{"num_hidden_layers": 21, "hidden_size": 128, "num_attention_heads": 4, "num_key_value_heads": 4, "head_dim": 32, "intermediate_size": 512, "vocab_size": 8192, "hidden_act": "gelu", "norm": "layernorm", "norm_place": "pre", "norm_eps": 1e-06, "positions": "rope", "rope_theta": 7580.0, "rope_fraction": 0.25, "qk_norm": false, "attn_scale": 0.177, "bias": "all", "tie_word_embeddings": false, "parallel_block": true, "init": "uniform", "init_std_qkv": 0.0532, "init_std_o": 0.0532, "init_std_up": 0.0532, "init_std_down": 0.0266, "optimizer": "soap_variant", "learning_rate": 0.00385, "lr_mult_o": 0.996, "beta1": 0.95, "beta2": 0.99, "lr_head": 0.00954, "max_grad_norm": 1.0, "warmup_steps": 200, "schedule": "wsd", "decay_fraction": 0.777, "decay_shape": "linear", "final_lr_fraction": 0.05, "batch_tokens": 65536, "max_seq_len": 256, "doc_mask": true, "train_tokens": 339300000, "max_steps": 5178, "dataset": "wikipedia_en"}
Each number is 500 + 50 x the weight over its row's rms, rounded and kept within 0 to 999. Layers, rows and columns count from 0. Numbers have three digits each. The size before them is the row's rms in percent of the matrix's.

# down: layer 17 MLP down (transposed), 512x128, rms 0.152, rows 243-342, columns 64-127
# up: layer 17 MLP up, 512x128, rms 0.148, rows 244-343, columns 64-127
down243 104:501559484507480514407487467491532558469539598579477488517561551571452567493506593552562517510360548473485506528567518474512477576443480509563462576443518524547545530525527429540513597493467500
up244 106:532528621446524497552533531514507502533469533476463478606493437463467450470579492443534574568484473580424596493420490514480455554580508535442462516521496594448491558608426401418515472521521568
down244 106:482500523561525427451391420492562545429520470484449444478538441534466556454465559477451478423503448531513536596593513399442499476545500500552444572469568491546513490484581514569459506575539448
up245 098:456458579457515465524509564426500531442602535562589403520433476498391537464510542489446523448532505432520556518528400497445633505500442585480540488449501551580449475539587441534498546462474534
down245 089:483561444517529472509475377551504467478401519408487581523570498473562428578463543476513438565493433548469462526552613488598522415497458468469425446508554489495510531497427605448519414555444550
up246 105:526546498497454457607500487556471452498480481428413475572536422436505488344467490420463474530532630556439462523543522555594512489439529524546525590478541581432562496468522530482426495505497495
down246 110:506448423497557487448540490453470529557471384469532474479488414535508478443431444529489469472556470372592512436542496503485567529493456476540459506463510540529487430464517532484490485595554477
up247 098:514508597509504460424543460545442467550526485435467445482430533480500408557529519524508491602395469495520444510507597516626588563455529415548511445402413527530534450570481478491519397473557540
down247 091:431523509425488543533476420438448531472550546553428498572572540484397569424440473493493559347476550567545545547495486530460446504616506560487475488550528436510460527447555404558492553599441459
up248 092:491395492545483483567550426482490444457535479469519482484500455578575526541468524427496488594465603482451518544565555533499484555511492568562453568526543505425458482466399662482478536523486514
down248 101:527526560512496493629496495378543453465514493517527423548499532489542528538502524465630519502577537528440523501563521501612594469495540332496574462435408489561496535484556489485428493530557521
up249 110:458544340613598442514415593471424462529498573511478518499531426513438470444507565491506584577515581594504505536577462401610481457490444517479613468540539522451522537576525610509521532504466561
down249 126:441530424534528414486521562514537495591517506482508462593392500477434514562504479509513373492414463533531516524480509543473464474468584364512487584500446484531540579593562484564495519551406535
up250 101:512499530470611523485538497494535629487543558461486596559485453525450489447521499493525562454512584441492412431495551457559473560526576522553474468475549482513547457444460482451572520515436454
down250 114:525443479467510516428582486400492444500555501510424574493470441416523498524547462567539525544578496593486506540532526527471444486497470468475454535542548637545496522554424486533476490434461443
up251 104:475488500552519526526521517507601462547542431413474569553422470573525584379455547386492471538492568513519502530515653516548464511475448486478450552545546516548480493436454433552490496519520486
down251 109:415471517556585585496498391511534523543378519517457517472522640406532586451633441385458572531472494449479474445440458460507514507508530507451542447527609513502444418517458539396497447481513544
up252 092:501639524588485511394471477538475521454521618412491492525499550488466493512504519456521545499498451465470463532564515487511561432514425487547493449415488528412495526513504490572559406556449542
down252 092:492767535527489576478469427523452511409447493472476525566496450443477521509536481487515449540438504485606502526557467453467588529472530582531460445468479514533499442466457460542510482469512499
up253 086:540387498533487498627493397541597533547507498464476528562502497501535473542531496444506540515383561515546402482493514469464501487514533564523473543414574523450542513471433511438551522548588510
down253 081:516626539502493502441505334479543465562575532534473527599506552476464542477473384570549508469544441480501519512459480562492521547575498495539510447534535527541476471530544541520412500447517537
up254 098:627474489512511382492537500490447482502522571479524473458465389514483469475524549535484465486487534462529574528554460496426548517410506500492507501496609504455404483564478486506404550426380488
down254 096:413440425518524634554516327483503552515467465444502524547485458554541567493571547507494449471464429500492507479412535487536445473587509424545515452533480427463594523450535537444449467537518450
up255 090:502569483448483501520576522585538431586498422540408493445483472505516555440530487419507468403434449557427440566495499585583480443512487546566505485465426489552446523549457546456519493539392540
down255 089:621490521549498512478460604434529512578484533504506435508488473537501499576440487465537489474534479425506603473499523624431535470528552506457526495537507433491604559572480462547559473540548490
up256 101:596500499452617487507528485526461477486433510455490543556410549439496451575464455495506594449505515561480491470454415536562507530482491476543500461509533438430462493463545613474530502574499508
down256 106:554500454538462372529506486462464541525616557434493459482472444441559464412441536478593501522526569449560443426504503506465485499601462563529541527429465505550532530515546514446494525466454579
up257 103:395462478524510496556460533440440502490485501418473462574494544500549518508534499474520516373495485418542468452492410534545470528484474465457401494405556432547503415443513510530476394447490590
down257 095:586531477460469494554438452528499486532416534474528470424589411455514459453452505501482552484531562621548460400511610560431557483390392553540515428446513574555456532569520516537467466490504603
up258 104:519494415538475440510596477575565491462458507587524551514499509537431558481521467511540569507436466509541486490532510540446472616467511566570582447444505384520502500497517478510520433528506535
down258 100:555394486523561565598532565488508450498512527528488467497463551394512449361486497537579416626460504524526497497527563547447480449522506431433531553490460545505508474552411576485508542549529605
up259 101:462486411614531500488433523423502414517531596485482464522564617482408512539450500490513514418442547491407553456415512517535534485532501539530529535495400466557453494469434409461456496477422471
down259 100:572586506529508581512473390489466494575469401594481528514543464538512520469535475455537522521504428411534419432434520506488483523518465511479535422477562548535493543586554541522493505523450537
up260 101:541597456407596574492390580572465434421495531415502568595509460538451413459489552455455485569477537490487464536449418536498525446479470462466562565453409478442493429595563551488521546492535494
down260 096:547501571498395318473558498533454578448418483478485510493556567503410496467446539525577574566458501547447489564473551569544462534503476467471592514519508463487462480504580437495469469446588486
up261 104:494405441547502454648509472506592482522449575579500525455538545477468500521477414451408551555516637534623586525568536440448501547474519482453568448480419528515417478459523460501559468478478524
down261 105:559499410524510544557474404499492543406483424519541451507409483515429445436596543503629486480455399558485426544476465519468461476521434526588441517514472542555448480437511435472545472451563446
up262 102:486435577540560578464443560534490550476549548450480505458502493478555508565488519458464517529526443494579542504486497367487452520496448505550456378504486502464443475454559423462490543374540507
down262 101:503515444528490425483581495458445528494477465492526564438544436477442488486474523495496518425552474463418474527535446570498515394586452426471604516445419434494597434542502506453463591570565519
up263 099:514481478469494499467566482586560473408448545515544442619528489535428474434440474478397542529555560547467444502442441483449475429519539439522458473525481534489465469524391500474470558583507539
down263 099:557538509501452470480461367541579521462526470510440442553494530519648566585553488501511611435375550500474467422567464523495466543499428468463473487515507502508506516530506543442518452451442551
up264 104:528501481658530580520549576601556519403497473496574413476487537431457423509500434503472477403493497604533626454494442548497518474514449465581510493487552451453547473597518492512534457497493506
down264 113:469503514555456529527583561485482517500439462555484426488556520563468541435440435522613468592455499525528506534432611418506478442438437393494565480511465506529492515552543527525429586502545516
up265 105:448502492526543470485521474491514411511465581396490490566546606420535508489500513441466415507501597526558532503525495439437429494460458562444474504482510466499516511562472588378486495408462506
down265 111:538408531499569560692481604507515439531562487487465541494503515530464405531547550435475507432468497534526531512613447564527420547527467466488402510469546463483556424481500522590494510535473491
up266 100:423455395471412520470545450536479435465512460625479435528412514456523542431483614515483520447503575593481512538522525505487530521403374499566539475477489591453545438509438467547491465551426503
down266 100:480466496558525506515428618423502529593492481479527564472538394514469478521518393411567556540454465463514480600529564594492512424481568559402481527541499584517463585512553523538497401463538555
up267 099:501493475410560453546427554452467460509449571488378474498466557446465476427490495471428489459514484460554471442550490512510430525519526575549507482467566528511486508499579458541571368440446438
down267 106:451504521514351473489476535571495422526583470516522532489517564510517492462438538571461519437415566560530517526455504473434580482548485550506410493516462533515484532492458567529518543585555578
up268 092:606457481541451552475480525495474506495539463439523501492546585444497423372448485554456522394525541512567527497506458496539622478469557482495548532483453458506530499520560563465490492508492548
down268 082:372500532489555496523482197438511505525523529544444505533512446557495541574547506499519509521462430503476422473497508506508494524501524488474482444519589495417465448495461460514547452455463490
up269 095:541484514604501368467510432546446533485455519587530547516520573504472438461535493486486502553423519517530548407562563568570444628506575505508548432467559460490551531576592496536490420540506522
down269 092:555421554504606549552561493488465487508404485477386441588467428394571486487481562578544483495502507471547483424527504528454418503446530537572499464562455450514497544516431480554559561545508489
up270 095:489449478536519506407457435592447525476488548524426397574516516537457484616446529500477487570547530546475527571493483510477470500423579456518455516505603422487447538475466612417527436470559470
down270 101:450478453439521569526564506513464509451485418552512550417502520502562458529494493454410601516493610444563541467623470481539448577508421488436485486525472468435463497494453443535435514460466524
up271 095:447476524492518489517556521349543509441456536464537493469516493494428424451522517562487574526420470527529524459563532549543560442459420506526430505556575537490517478464548532497460450519519391
down271 088:583534509462557451558516324545513427449547483449503425513534488461534466472528427453539542471616488467493394510461611498517491580481528499513477450522550522553572556424493487503566545462474546
up272 097:472450523495458429507498500497483569526485471458419517585437369502491551536409537436423551499508579520454413492530563419500562576460532532466467478478465472461495483526442542542530533499622582
down272 079:471533510450470536439529219528501548502531478543487473452576485566484527457555515467532526488457359493473467502483501494481458484468439484447534508495574484492443482531503511577505493476461562
up273 093:535470508475560525580509438522516382488507456481545373536498463471443570524575520450434493553478550409438519474494470524524449527534561429538466480532492510466427456542497494392507486498509490
down273 093:462480465487501515460535355518534532625572488516549604479494485466569478469468475522565568535551489577472546463426547479467536502446381524567495529599484430485473528496515526509488479537452456
up274 104:506409431495488536516474582471457578514487502429501466540525429536455500400546570426543525474452465560519482473490550431528483613528523572455613485475556484502566577511460497528429516556529483
down274 110:537442458626454485503431415538471477497450500526638478499463476442504438500508472575566537531444476519535592482496449528489529486522381468445457517482405481493511531498492463555438520507522419
up275 096:513561409475548556459404540499471466535539528441535494535459545512391517499587476491586472454528503400512523450427577509518480595459548511493495488501509474514562487481450471420480538561600496
down275 099:472509573590468474497547524470583504521549517455508448488443432536399502553528492552445533548544491521479533421526432491555453486659555526520529609427520545513479504475549526505356545482494502
up276 103:464486468513519461454507524561511576493493498435571484516449524600425364515520552480433483578585544536568435545576418472508556489429536556528524462459398552409522510422531456413539450465512466
down276 102:438539461465553467592471538468544538439450549548482482541499556571531630528472480502435454498474525536502446420433573524544508529549416469442493486559647389523491493517648560488514510532479508
up277 096:471558461570368527504534576484544443640495471492612446425485476467479492484399586479427482468433475542431452559482514497526486461582448525555517521450506520489526525413532539593588425545523440
down277 093:490443522499581490570448427497517446436483506491479525493470474569474603516577510565531502532519459541628544432510525528471487500486543498564558517395507463559451485602534465416512517427425528
up278 107:506523510529517501473550542469495487496510500429509495444628565449504495485506554484467538448549558513475467563540498503434485446388456432587588440489491499452326588500539521479449538473451524
down278 110:483553449481414543573477484513449531464464531483528557523489470546499580462461497546537514498485383470488537503487500495507546557593436463457524477512484566483557581390538590531549501565450554
up279 091:574519480542583557445474436479472518494558449520484385478443484461553473551506443390408448470464445549528464533415528528447621549513545490525508530525576587439440492536490501461501454549431510
down279 084:536629516483486388499476261454459560490462506436488555514526533451489534508504601511515544506516523588538499447532575517526476527505404500486478453494417494467541531442466557574460465540501520
up280 096:571644482569537529510528582516523545474423554501561561518498525430483554462487553516522555402511497532377492530447534513483455514517406560522564502517476514490464514416529492434529453506485525
down280 109:449481601457463536571551385468483539493594518526456527503565548492547527510525559562448471461511549510450363505531465459465609543539488517482470496459488509543500504440552512443604467493437471
up281 098:429487479502422535507529497496470440460543490464417528496512394439563538611557524514495506494473481392528470501507496489527555570516487509466539393508566520458477463504464598352582525430554515
down281 092:609560626502542442561527472526501487465482502554519457521550501420448483533478518544465550516460453616529547469514582494519491477501522447550515527543520438614477523476536553475511429495426519
up282 094:492468433440584532476471505420530492478482507482527446437547442485527510513431560412528545582541584543539544522601544496501510573535503475468562504470499483423446527584508553466532409495491559
down282 110:545506476480442492555594402529479454441479570400460476423477658503474490478579582515472448483502510497500534456520402501475524501557476529453426589457562429441512513476513535498479532495520473
up283 104:638481484490583569515563555510437500453516500568424525429511487375467455525460488458440526399482558434424517478455551522532499522383450467531513563470506540552483507511412527462477453428480488
down283 102:580546489593486403490473513484493505536435469482518468517468426550437424417492455457460453562506460538585420440474460481563473596454511460555424495534542587568467495468548551511485385449526545
up284 097:476444582523541466543581472424651536549485464531433556491554473537537427515438469423463599421424529601494525530485541491581507489513514424395626461459567458452534532558498503533566461507494484
down284 100:576509496538481552421480436591441516434481416522588458424491466389507485461528483474524489498558403512446518511551477409537572473547493601513423511455576552505527433444550582465444502477519533
up285 095:416475427546448443485468537508439427484542490533433584495535509537459509540447553494546446564474508513582519540443548472533470515448514577512399482517425552503503558429470553436591380589461393
down285 091:526556513518545485519515460482405468533530493464497417477433477471534429451422442592531491430508471496543487429518468613567498504593441500445545526455509527534566405543440469543494517492511502
up286 099:548444460522570505497558505505482491542520572535468528484513459468479492500533428622471536486491550533511498468457500533530445613542550566478452548476471481495446554558497471488481501605575489
down286 093:343423460508470547427569508528478519460538504536578508481555563501384504495582594440537476476486462461472485523549481538472492530466523439442497560455530514490465549475506510463420516522439457
up287 095:549568502343546469533467480599406588511456468366505526596517436492462538494512501441425494488486540556543453492460477439456495518437502505596496475525428450418507586488439461507508517494458531
down287 085:513698508469497506476456515520521550520510539436465429488534410537498483461465499482468462590491583552568473462473481490496487359523554529465557451499460390430496507488550470526529481535525528
up288 097:439460598564511506500391471471465471552565508367510482516501521532436495557518523526517573381549436454518480425499494405500497516544543451437459506458486447510393497536548504530476448504503496
down288 103:447554522505500416456429537529499469498544459623482518448438435538520517549471444584498488519456551553442534524545474416575542612427487512542451508576445527500451511456538377579488510510484519
up289 101:483463534589451473583455536429477450416545468497479471623538544530472544410600427579419600552457511483429442592414542491444470529534498472538491488519497516449489535462537497516530439531509492
down289 090:502476505533511507484557465510420455513556507528521475441483483424432486541466561580549552520531491534467620550585469514576545485454513508583491487616528430532463560526448521477585504581462616
up290 094:456496468549469489463506471426525521460543419528534549575580545565525457479458568510363529569496460441567428541528585447504567479597532492501463446552526568470567372597438554447465487508512507
down290 087:562454532434521451416447289503522504492510481498465417480511503474528562436457468532515473449446588508558552499525437495504497450399509498507550510475531502488451593486593439581558516494435509
up291 098:531503524590575529528455527537556531553472422509466402460552471547466482492512474502445523454567493559507425522621478478493387413445365518373527389521470563506507501527463534539491540418546464
down291 098:454560508554507345592517582598451511491475572452482582539542559391533532472473458400562514469513447561535579504505521433592562533509532426513459490585535470510536531494448533448479467595547462
up292 104:523464455512549491468464511524543499484498517393445521616486521538558482513503513487482588502483526506538517474493541439429569505562505613532437500443526489454498481595489518649484546447450592
down292 106:445470534441600561594543454471551444525453507514445366504436471518456483548535587520484512489548451452485521519558512553553481493476594436508438473444446498490525538467533545524514555505511475
up293 098:517420492500418546535471558440597468475522509561451442444581518450469508588399520554481596514445442556570414481481493489541479513468481536515462458460443425476428454470535533498511506465494543
down293 104:477498543582549546450512604568454563435504474521480499483435472505600576525543545471544489526500515533481463460468595435499531499497468507508575582505524454478573556503448473621465501530508518
up294 100:559447416484536441443505591433597535498528494472520448482535432439562469441475524588486555426543554523426543486448540494498459423516552409485594598504476468567453577539492470555462581539539556
down294 102:528480589545457459431397436484496543516463521473457480580459422440454492436451501477508574384446422511511424592499496546438581549484463462518421477481508495500522474442539525446558490572455577
up295 105:485423498532490375467489478527498446482554514490528509375563470555459426475419491541456516522552489500551482483508476498410471487482437511547556482414447510567521486591504613491455447490468418
down295 106:478464557404515559549448406535502567576518510539526534496495523557501507511459466419484549516440540596519537451514537511458508476468480524521470543560537483545464524477502525515395540392547550
up296 098:561609471511607545523504423470482533481475441411499405546579470498470584436499483465482467427623568545611463505451564512460495559515476402495458502586650482522503485458514498443504506500453538
down296 104:486487507500531444444486497535510467506520457498479481540478618638524449452517489478493495507437513615531422411543459459437486406442539469474566432534527542518518426608457547405555501595543524
up297 101:604531572459525504534523524549417495457480408511482490528479537490452502405449504588506492557434561502620451586525456467627438566418500512491467511444502552515473438414417518454529529510444557
down297 100:523574452493513498443508494478499545490508588529456469533437460527530534555461460578490574518481507453541506512533552542367497392591427398447611524481506504453508422520406505521580464480470495
up298 098:500442471512479480438518511501433509449465535354437484561527517456481523409463533481441568537508498489628542515496492597576426576487593440596528494473465526526442435542520518534512557454483513
down298 105:563559471463541446370527388518504484539455545499487470589519466530553589483449538546418490460487537503479429657422427515466520512471507470466532463603615470512506476446514473483604495472506472
up299 099:534486434526461418501563544496362502564453536498528452515497445542535446463524468395476456432474517392549416496562576423483547558530529449574477542458468501525460485501578547462468587422582506
down299 100:547521504483514489488502545509502504492434469497551455421561461476531532430584451573588470462550443506495632531481478554462477480420457493508555449446567593501483627474472520559484514557488531
up300 101:539414453581486576547402500481521521440497485518545456496575521463535465397458549371441547489602463532506455513526468525565462486469520403500447516527526451549475585539478549471504510482475419
down300 106:425439520463561567523609579363479584552479464489475466443497487535524517478560499565508464498457373562608559507467545490499522459424421469491486469549425465426552494593453475532428416577466471
up301 102:559478527497550596510524489487483484524538431445538513361470460483489452531460527542505554382486477562532497577416506466506473596470462428562466449524450574493546473527522587515404468433516517
down301 102:444562399415582464529454366569449576520467438488449624496424499503552503475461534447496456614477436455501567484540545548480472483512592469506594498494565461587456470573413483532452538524498559
up302 092:501566566473522480435506542448538450572499502513509569436501539512452517505483522423485606466543518514481506481449511558515538497555506500514527509525497411555501528435526425491482495531435549
down302 091:563481509426560508549506440543506468426447460522486529590440421454577600543475523514526464425442538465411488527590464518456557482566485497475457476468478604527535457594445458352502427506570449
up303 103:488504471480544519487556472347544549441454439440548533529484506456529466472495469475536511513517545515552460501515514598549520532521443450390547514494511473411440514501592506461429491431497514
down303 105:520435521445497524525524653503512503551452552491581525453519507519438488542500566443519471540505476542633570523382467466532491514428472524425458521455509576450573533475386440537504512490463532
up304 096:504563528529631533495464545523545397517488544444563462498545423524570406547454462391471403519465537506530543426479553442467383516475488505541607457421453489485520512543520477472509413500526504
down304 082:422596518542469497475537540488511454637425517549467518525523479456565535493447451484530448487416505545585582506536490544532384443547486517450445475528471500458524502526491542560575530534452542
up305 103:495473483491517549494586538428589456556488454416492424461544473521445538509472518492518442546471534484540519424422442506459506491586500425512486507527550460442427489389490532506559422470555531
down305 097:521525499480501471498589428459449495589570551481502530466462538564580475556439491553470486614496497528493556482507442447478521561514460527475492492540613434556490539461548516500572470488513516
up306 096:479470458561531523544460448544591486490524362444492572472564399461461539435501518474462584483422553558515470551494558469510496522543437503514449562539520524522542441433529463601509523499490485
down306 107:407486400531470586395447386553568525558444575567422575517568510415575513497456450429500514472472493460520480488467467482458569494488614415453470448576495475615594535515502592439523438490612479
up307 094:511551504491508548485492535547473493426502487575488524425592583500486516516558431475451501491498575537437535503503592505613498481543467499534526449419522531537468540485506539526621464462432443
down307 100:563501503601403492489448557507482499458510471519428519503522527435452471432521517633506548525564389466535475513426414436544497494440556481374502515490488565568436445513547457587384445450536446
up308 106:610525458483546542568484538501540506474452620524463585441485515406505527529506446533559502509543581547557463488484535432496594500492576429431608511475458518575459472557544534403482409485501559
down308 106:490466424467569483480518506483514465511518491520444456548439500454517589498400497431498531452518441585415456404602484507501553510495572435378521538482545473488474477438534496445373520611575527
up309 099:570458371459510423473495503463489499538626474481488534505523441529466456511436511481528592547480531520473438497542554518501466405491581531545558495556564433525369464504519541556514388480439541
down309 102:465439588488429585503515484542478505507475457589515499514455434423493436578522515457449437513463585529594420528487539511470416565473519434530443555522518525497547534491360464504457514415474511
up310 098:526533557556515515381396495532494454488484448407509534530520528548501590431460481505536400553517529518526489509469538451449464490552502519575507485410473508490525481466437435532397437441510504
down310 101:463639462427510599471471415565524548454539545497461460478436454563424491507491554511484564491532469450468530505491603435600465557488492511452515465594549555511457519480551449492504469541454450
up311 098:573515443550507555494505572481487573423492450515565545479485475393338508486506401538439463463556547499476549590446526333510488399567485479514528494521460492481472490473461565434530532449510511
down311 102:444545498496483495498562546473574536537539529423581536446500516525489406478511457482502385505432556449504466509537420474428471552413417504537423596488531495442497483582479457442502523456574512
up312 102:544529564494500494524535466527475451466528504400482492443512389554452457511516546384484492506488580518541487503521569571465429574494523435446499546504482521568472570509520544481520334597428518
down312 104:438499547546517439592566433531427470519501459521581549572493458431505530425525548497499521533524415504550477435540553452470454531461468480549476456474514533480434488584483447513493585425505546
up313 101:429531495584570584610530507591599456517521564523477383620599522532576494485503478604416565470528518543463383539529494424408459581498479533544429481486447478499405443439465533480463522500518491
down313 116:563418538489595500511551475499450523503568528432466553455477485498528396498496484571565605535556508448464469513555493567461478513449511454441524447462438550405545516568516499514551528453550535
up314 100:433477380511534441506466482448530469517505407464510486472468469509516508555513447395511554551511525441554562485578471586537579528548587545544429508512496449468490523465493466536489411418449464
down314 105:450435530560512509464539603586458488356455564516489591451576496458475468474570575500474524447518389496595547511527506489476545511496416403508488494549463512538460514481489566485539521559525445
up315 108:492404430527463436471543509541492552564518495478604442555544460478416462360466489518423541512491553518530499553555536477520494479571457460542607491552553493497561551559500509529456373606497456
down315 110:565447521470515556590530534548399454515541476572551510556511561505528484479471424419535595458472516560481484516507517508472519524502539514452521417520537515542479445504468524522581534492407419
up316 096:400470448498486548541441464532488587527545476518455472624535525476443481421526598463520538525493449553415554430406523444522523480569504480514432462483536548470533425567464550478465443530454449
down316 092:584542567566566485483491268519598494456432486524532493442542422593511516596502410518476519512495557520488543564540466539478518446421509497489519482470476525491468501515483564494512490466487537
up317 105:591437525479577457492549420460395511531428459468426563617453504496489490536488535464570585464483531567495489534447599539500517498491516581482496479546501487492474506512401484551495559344481554
down317 111:577592462527523487530466425510561439422461565449560505433505516459404454491504473494469405562495476475466505444548478500458454525522546444555500462478541469519560380460482496406548542491481441
up318 103:562483485452534501537515454508549447541399465527471504510510499539426555517376398479532553560523606533489535584497485542536522541469530482450480492536438463479536457478557526525623511521527479
down318 094:449513492488457562439493520543489582534584501481532509514477516465466462474534575485490486489540467493510398395539452447500391498536442492509532532523612503578533508520482454478447499408468496
up319 095:521485438485407414467579427480496443505470491436405467453475451393590474542490519517473481499448480581452476473503556531621614576403578499491508462448501456458528512544450498491419457513564547
down319 079:510493494507503550557522174499483549446554537513480513488539545481459505522510503429481532507459444464517537532478492511522522515531468491521508519502537524494415511556553531541500521462554552
up320 100:469432542497568506445425562507493527451546465380493461412459586493469474557457488501555551530519508474569528443485535507471528463435521420521531554447451439443463518516598452459477561549542492
down320 108:461387447456533464488459614481497434505476520529506495647532527563556611480548506415401490582486515377600491647449445541484454567453401522467529525492514520520479483489490523510550580470556508
up321 098:509488452560537557532494488500473488595520531511431483504578511433431528544517440511537532453480484569488469423412484486508505461472381522468424497452504474608544539549576576495528501531499455
down321 102:485576491496455475527545672500584511413586550517462525455457483560369511495541607421465508514505494435518489553556467454521521536463572463491498536449513525479469450487441502548404483482500425
up322 116:535491434469578539491408545389478485539504557472533502588490496553455545495532485446514420472419530476445532535460486466572542521532523530501473642444542586529548503455455466401611514509458513
down322 125:497577505523545434548345588505482513438563532459508528524557588616495453504557589544531494542454515439517465563484388475480505493533601484496475576491490527595532407558519491451572464562538389
up323 100:460557482529562573516467473450550425490493575530460446491441413600511534571502477512567555457473530493463472552521546589431591481540498468480431506534538512453500400482443591489534440500516595
down323 096:553468498480484533419511618442491545547516442531549567441478486450504525466511507567493489495524486520513568467457529410554440552536495536516563469443405567532467576491542478468521481416404408
up324 092:443452477559529499537465523456496547496457471484522478437488451462556465614492532480460474490522461469498542511499505429425496485498510464527462515459430529388531478572616471483490474411478506
down324 083:589463482477537505517551456554461518494425515528475495592519508510533513513565532438508614515520569508579536533421587557483464534424390486489548502570546463550543438578548524458582562455485475
up325 101:509506446402554476485444552470450525495508584512517454565462503511559488459590460554449407468397458540500442516533461531524533573479452510451531528459434517507422558488501479351518559546440544
down325 106:462473459578483508476486413505450450428542468340494473474452494461438543430430522568517551507553504473454525449587570543544541428514477497516538490578439491508569550494501429500529487556563522
up326 098:587547540467472474487541519560457512471548434490563513500567514565352536549462508493593517425494481466558525432515549472514526534546487568546409458406479509587511656579544487590542593454483469
down326 098:553472532537556457414407498518465467512490485467475613489513536557513553491509529522539389465548516497536551486546501509492562513531462534510445445471512408507518484576482492423420489462477535
up327 108:553465420481535534549529475508514511543553493470503421570492471574559549478588570534420468494491520543504564551484526617502498493519401328532474526459507493492414433615516454492516443449458487
down327 106:484538501515464508438492441520445468527492561536541538475460455424481502486493526594519550494492577458527491507490570460497590507517542671552486492598544512512575528387522583573479508541555538
up328 106:551499442477514432557513541535504488583512422475590535516549489530499419404516513465500367589588499550499465490475461491518535440594530568579442531485437552479477534487475493516564574592561497
down328 111:514421579588494535503437420526432584546427496546474491564467460488492533472500450622521460496503524515496459486486468520542466462386481566514567466534506446540519534512437573436481441539501539
up329 097:535452490467490500461533506599539522533474485491511522539552501544493496513499516418511446531604522541564500464497491499499610438539545525517524555515478493488520497622565496466511445524572489
down329 087:458498494564593519601488460587545490562451538389521577527500479446553565521460536463520529466573525499508422484505537458499547557511431487504441513654510409456554594443478536453556434550443522
up330 101:432514510507505507521533591568442519399446430410545548524492410489530364431464488475539482506473611503509478469491519514571485524480523519506460594471540561541491440571508480410409523522523508
down330 102:489461573467559494547405552479506483369448453576470509487427545557499480570585518458550535550471462505528493617566566404568584438401556421491494451471533497544515537483569497513421435501531517
up331 094:442416614485552555418498522544492443522523458380500429573545423594493511459552442558475415490419518536500597565549535539417508547484521557524490468559469494511497496415489548507592583499459474
down331 094:503557448485428421472408516458449471517499448543512513429463418481450435478503575428484647547583519501450448547532519457502503457496443476520431491548481507543467527498494366553511545444482505
up332 103:449463563498540467548505549471614521482531421476470543586451471521415557405536508509448454532575472498496468464502447544580426593433507520577531497481444559488495529505515503504575425508517619
down332 110:497480527535460517548397525490533489540440552582566464529482524508537553525442456600417555430531569619482536511561502512524543533447407490432369594548528484488447492518470409452398593495564456
up333 103:614562573522537514612445541517537499496430478477539450479448407490578494489561486441471499442556507444460522416537567421607499471550528544449600535455490529463522501532502442396484523484505548
down333 095:436512460485478404531486605485570582498460533377543534568489506520584514575507448539536457506503521563510557483573481528477663488478552460548539472606415466441552488507490522433539523558481543
up334 102:493491410443542373534509471556546405490582602491430510562550514465546592509454472445564511485530434497495462535589434444474492515560509447478517448470553486505456526534519526509494485541437581
down334 104:578502444530504617380567445537559497501535458510487522528503531540489516449485557537424486494506549466535462538545533421503482502641546537495437536479495473604545509506519502468518501566555507
up335 100:549545453514473441516452486503594529416554606434468488481463420496508485433470626428536557522516604453468512516477505460561559532421475505543467505518462488433523479567490496445558582407498460
down335 090:477483571475541511531542588397421488626513442512485491594550487543546548570475411491472550514502396538527620488494551587522477495520581440490578529458641539503425521530513486540454466552424588
up336 090:540489440543511524492420529448555574413454486495592432599442445512483527425513586516420487494514519511492442535469547390472456482542496441555519445455477484561588490426505483516529426444526458
down336 083:485506474536411482470563568518462466599526467503560525480498544502564508461573528445520519611549447519564540495461513604515559545410488514461461482445473500518428460531579456489503495489505568
up337 099:513604521523541467430584553563434489526506451415474559514556430562451505503521504479552454506401535456462516419515431457448627493472566467595510428501475542601567514431544452531527502454438492
down337 099:458417429524479488517520498475491451519563521548479525409572511596583560547523402503389493535559483522455419525518510523503518539545507578547520467550475482542412519481515533420470534462501510
up338 106:498414473574514439438500458580447519459592479469502463564493412463563440489458483428427509516536492534624506535502484495490515458469563599547409478408456547584575469552459550495496547567557501
down338 097:480538516475564488509532283431538444547494512462483501456510493550441508470563548580553481640481494412502450485509554430536508513408507485489585514549463486559426485507565461476506433427388489
up339 101:521520526545503522581464503496529455374499490476431553520479574407447599458475485431400532405510521493491452535446483536564485421485438546527400440450562469440500524448523516469481549503519441
down339 103:574631536536443548486496596567609425474561487413541481511477550575553479526513501487507496556492478585478448519511515626455449550516569534523483526505479530549468499516419566386530436533527441
up340 097:631527522588508559594456541498449480439485475463586419519514484515500515544552473481421522467432517446453472527510558467532569464410619564494502554520475496516530512436437492401490500457420497
down340 098:408557538522492525475583443466483553537483502381436607424495483444446391519483526520509523453533459499488537452561513481484531547516436434470479527528507428496495462527486482486498424537376520
up341 094:579523488475487491591496614411518496419516582414466452514552539403458474468443601487507470548562461457468476433569547562493495498426572462499502653525532560501475471427495422558494507447481530
down341 093:493407519487495414486427496451530383469498502504525471462522453572444538503483485471476512459553375493512471445486570565615515461467570466549442440497591492505468470528512461468575447512475524
up342 101:494543465560558520499418419518500521522539463496469412603449545488491545527529509471446551559487455482497431503477564458584439509515332471517453544511537533441549548496449489489574494460524493
down342 105:579477526559508588495520379486566438513554422501526412421469436447494441563493568660513518516509559558497464490513463564475555450482622541495578509421534464499448428535602505537433553523487445
up343 102:502434468454428480406552586538490496446523494468526484530568480537467507519345455547509442467582465439516436480537450424507472497529501467401549376480565490548521530463500556530445557531480456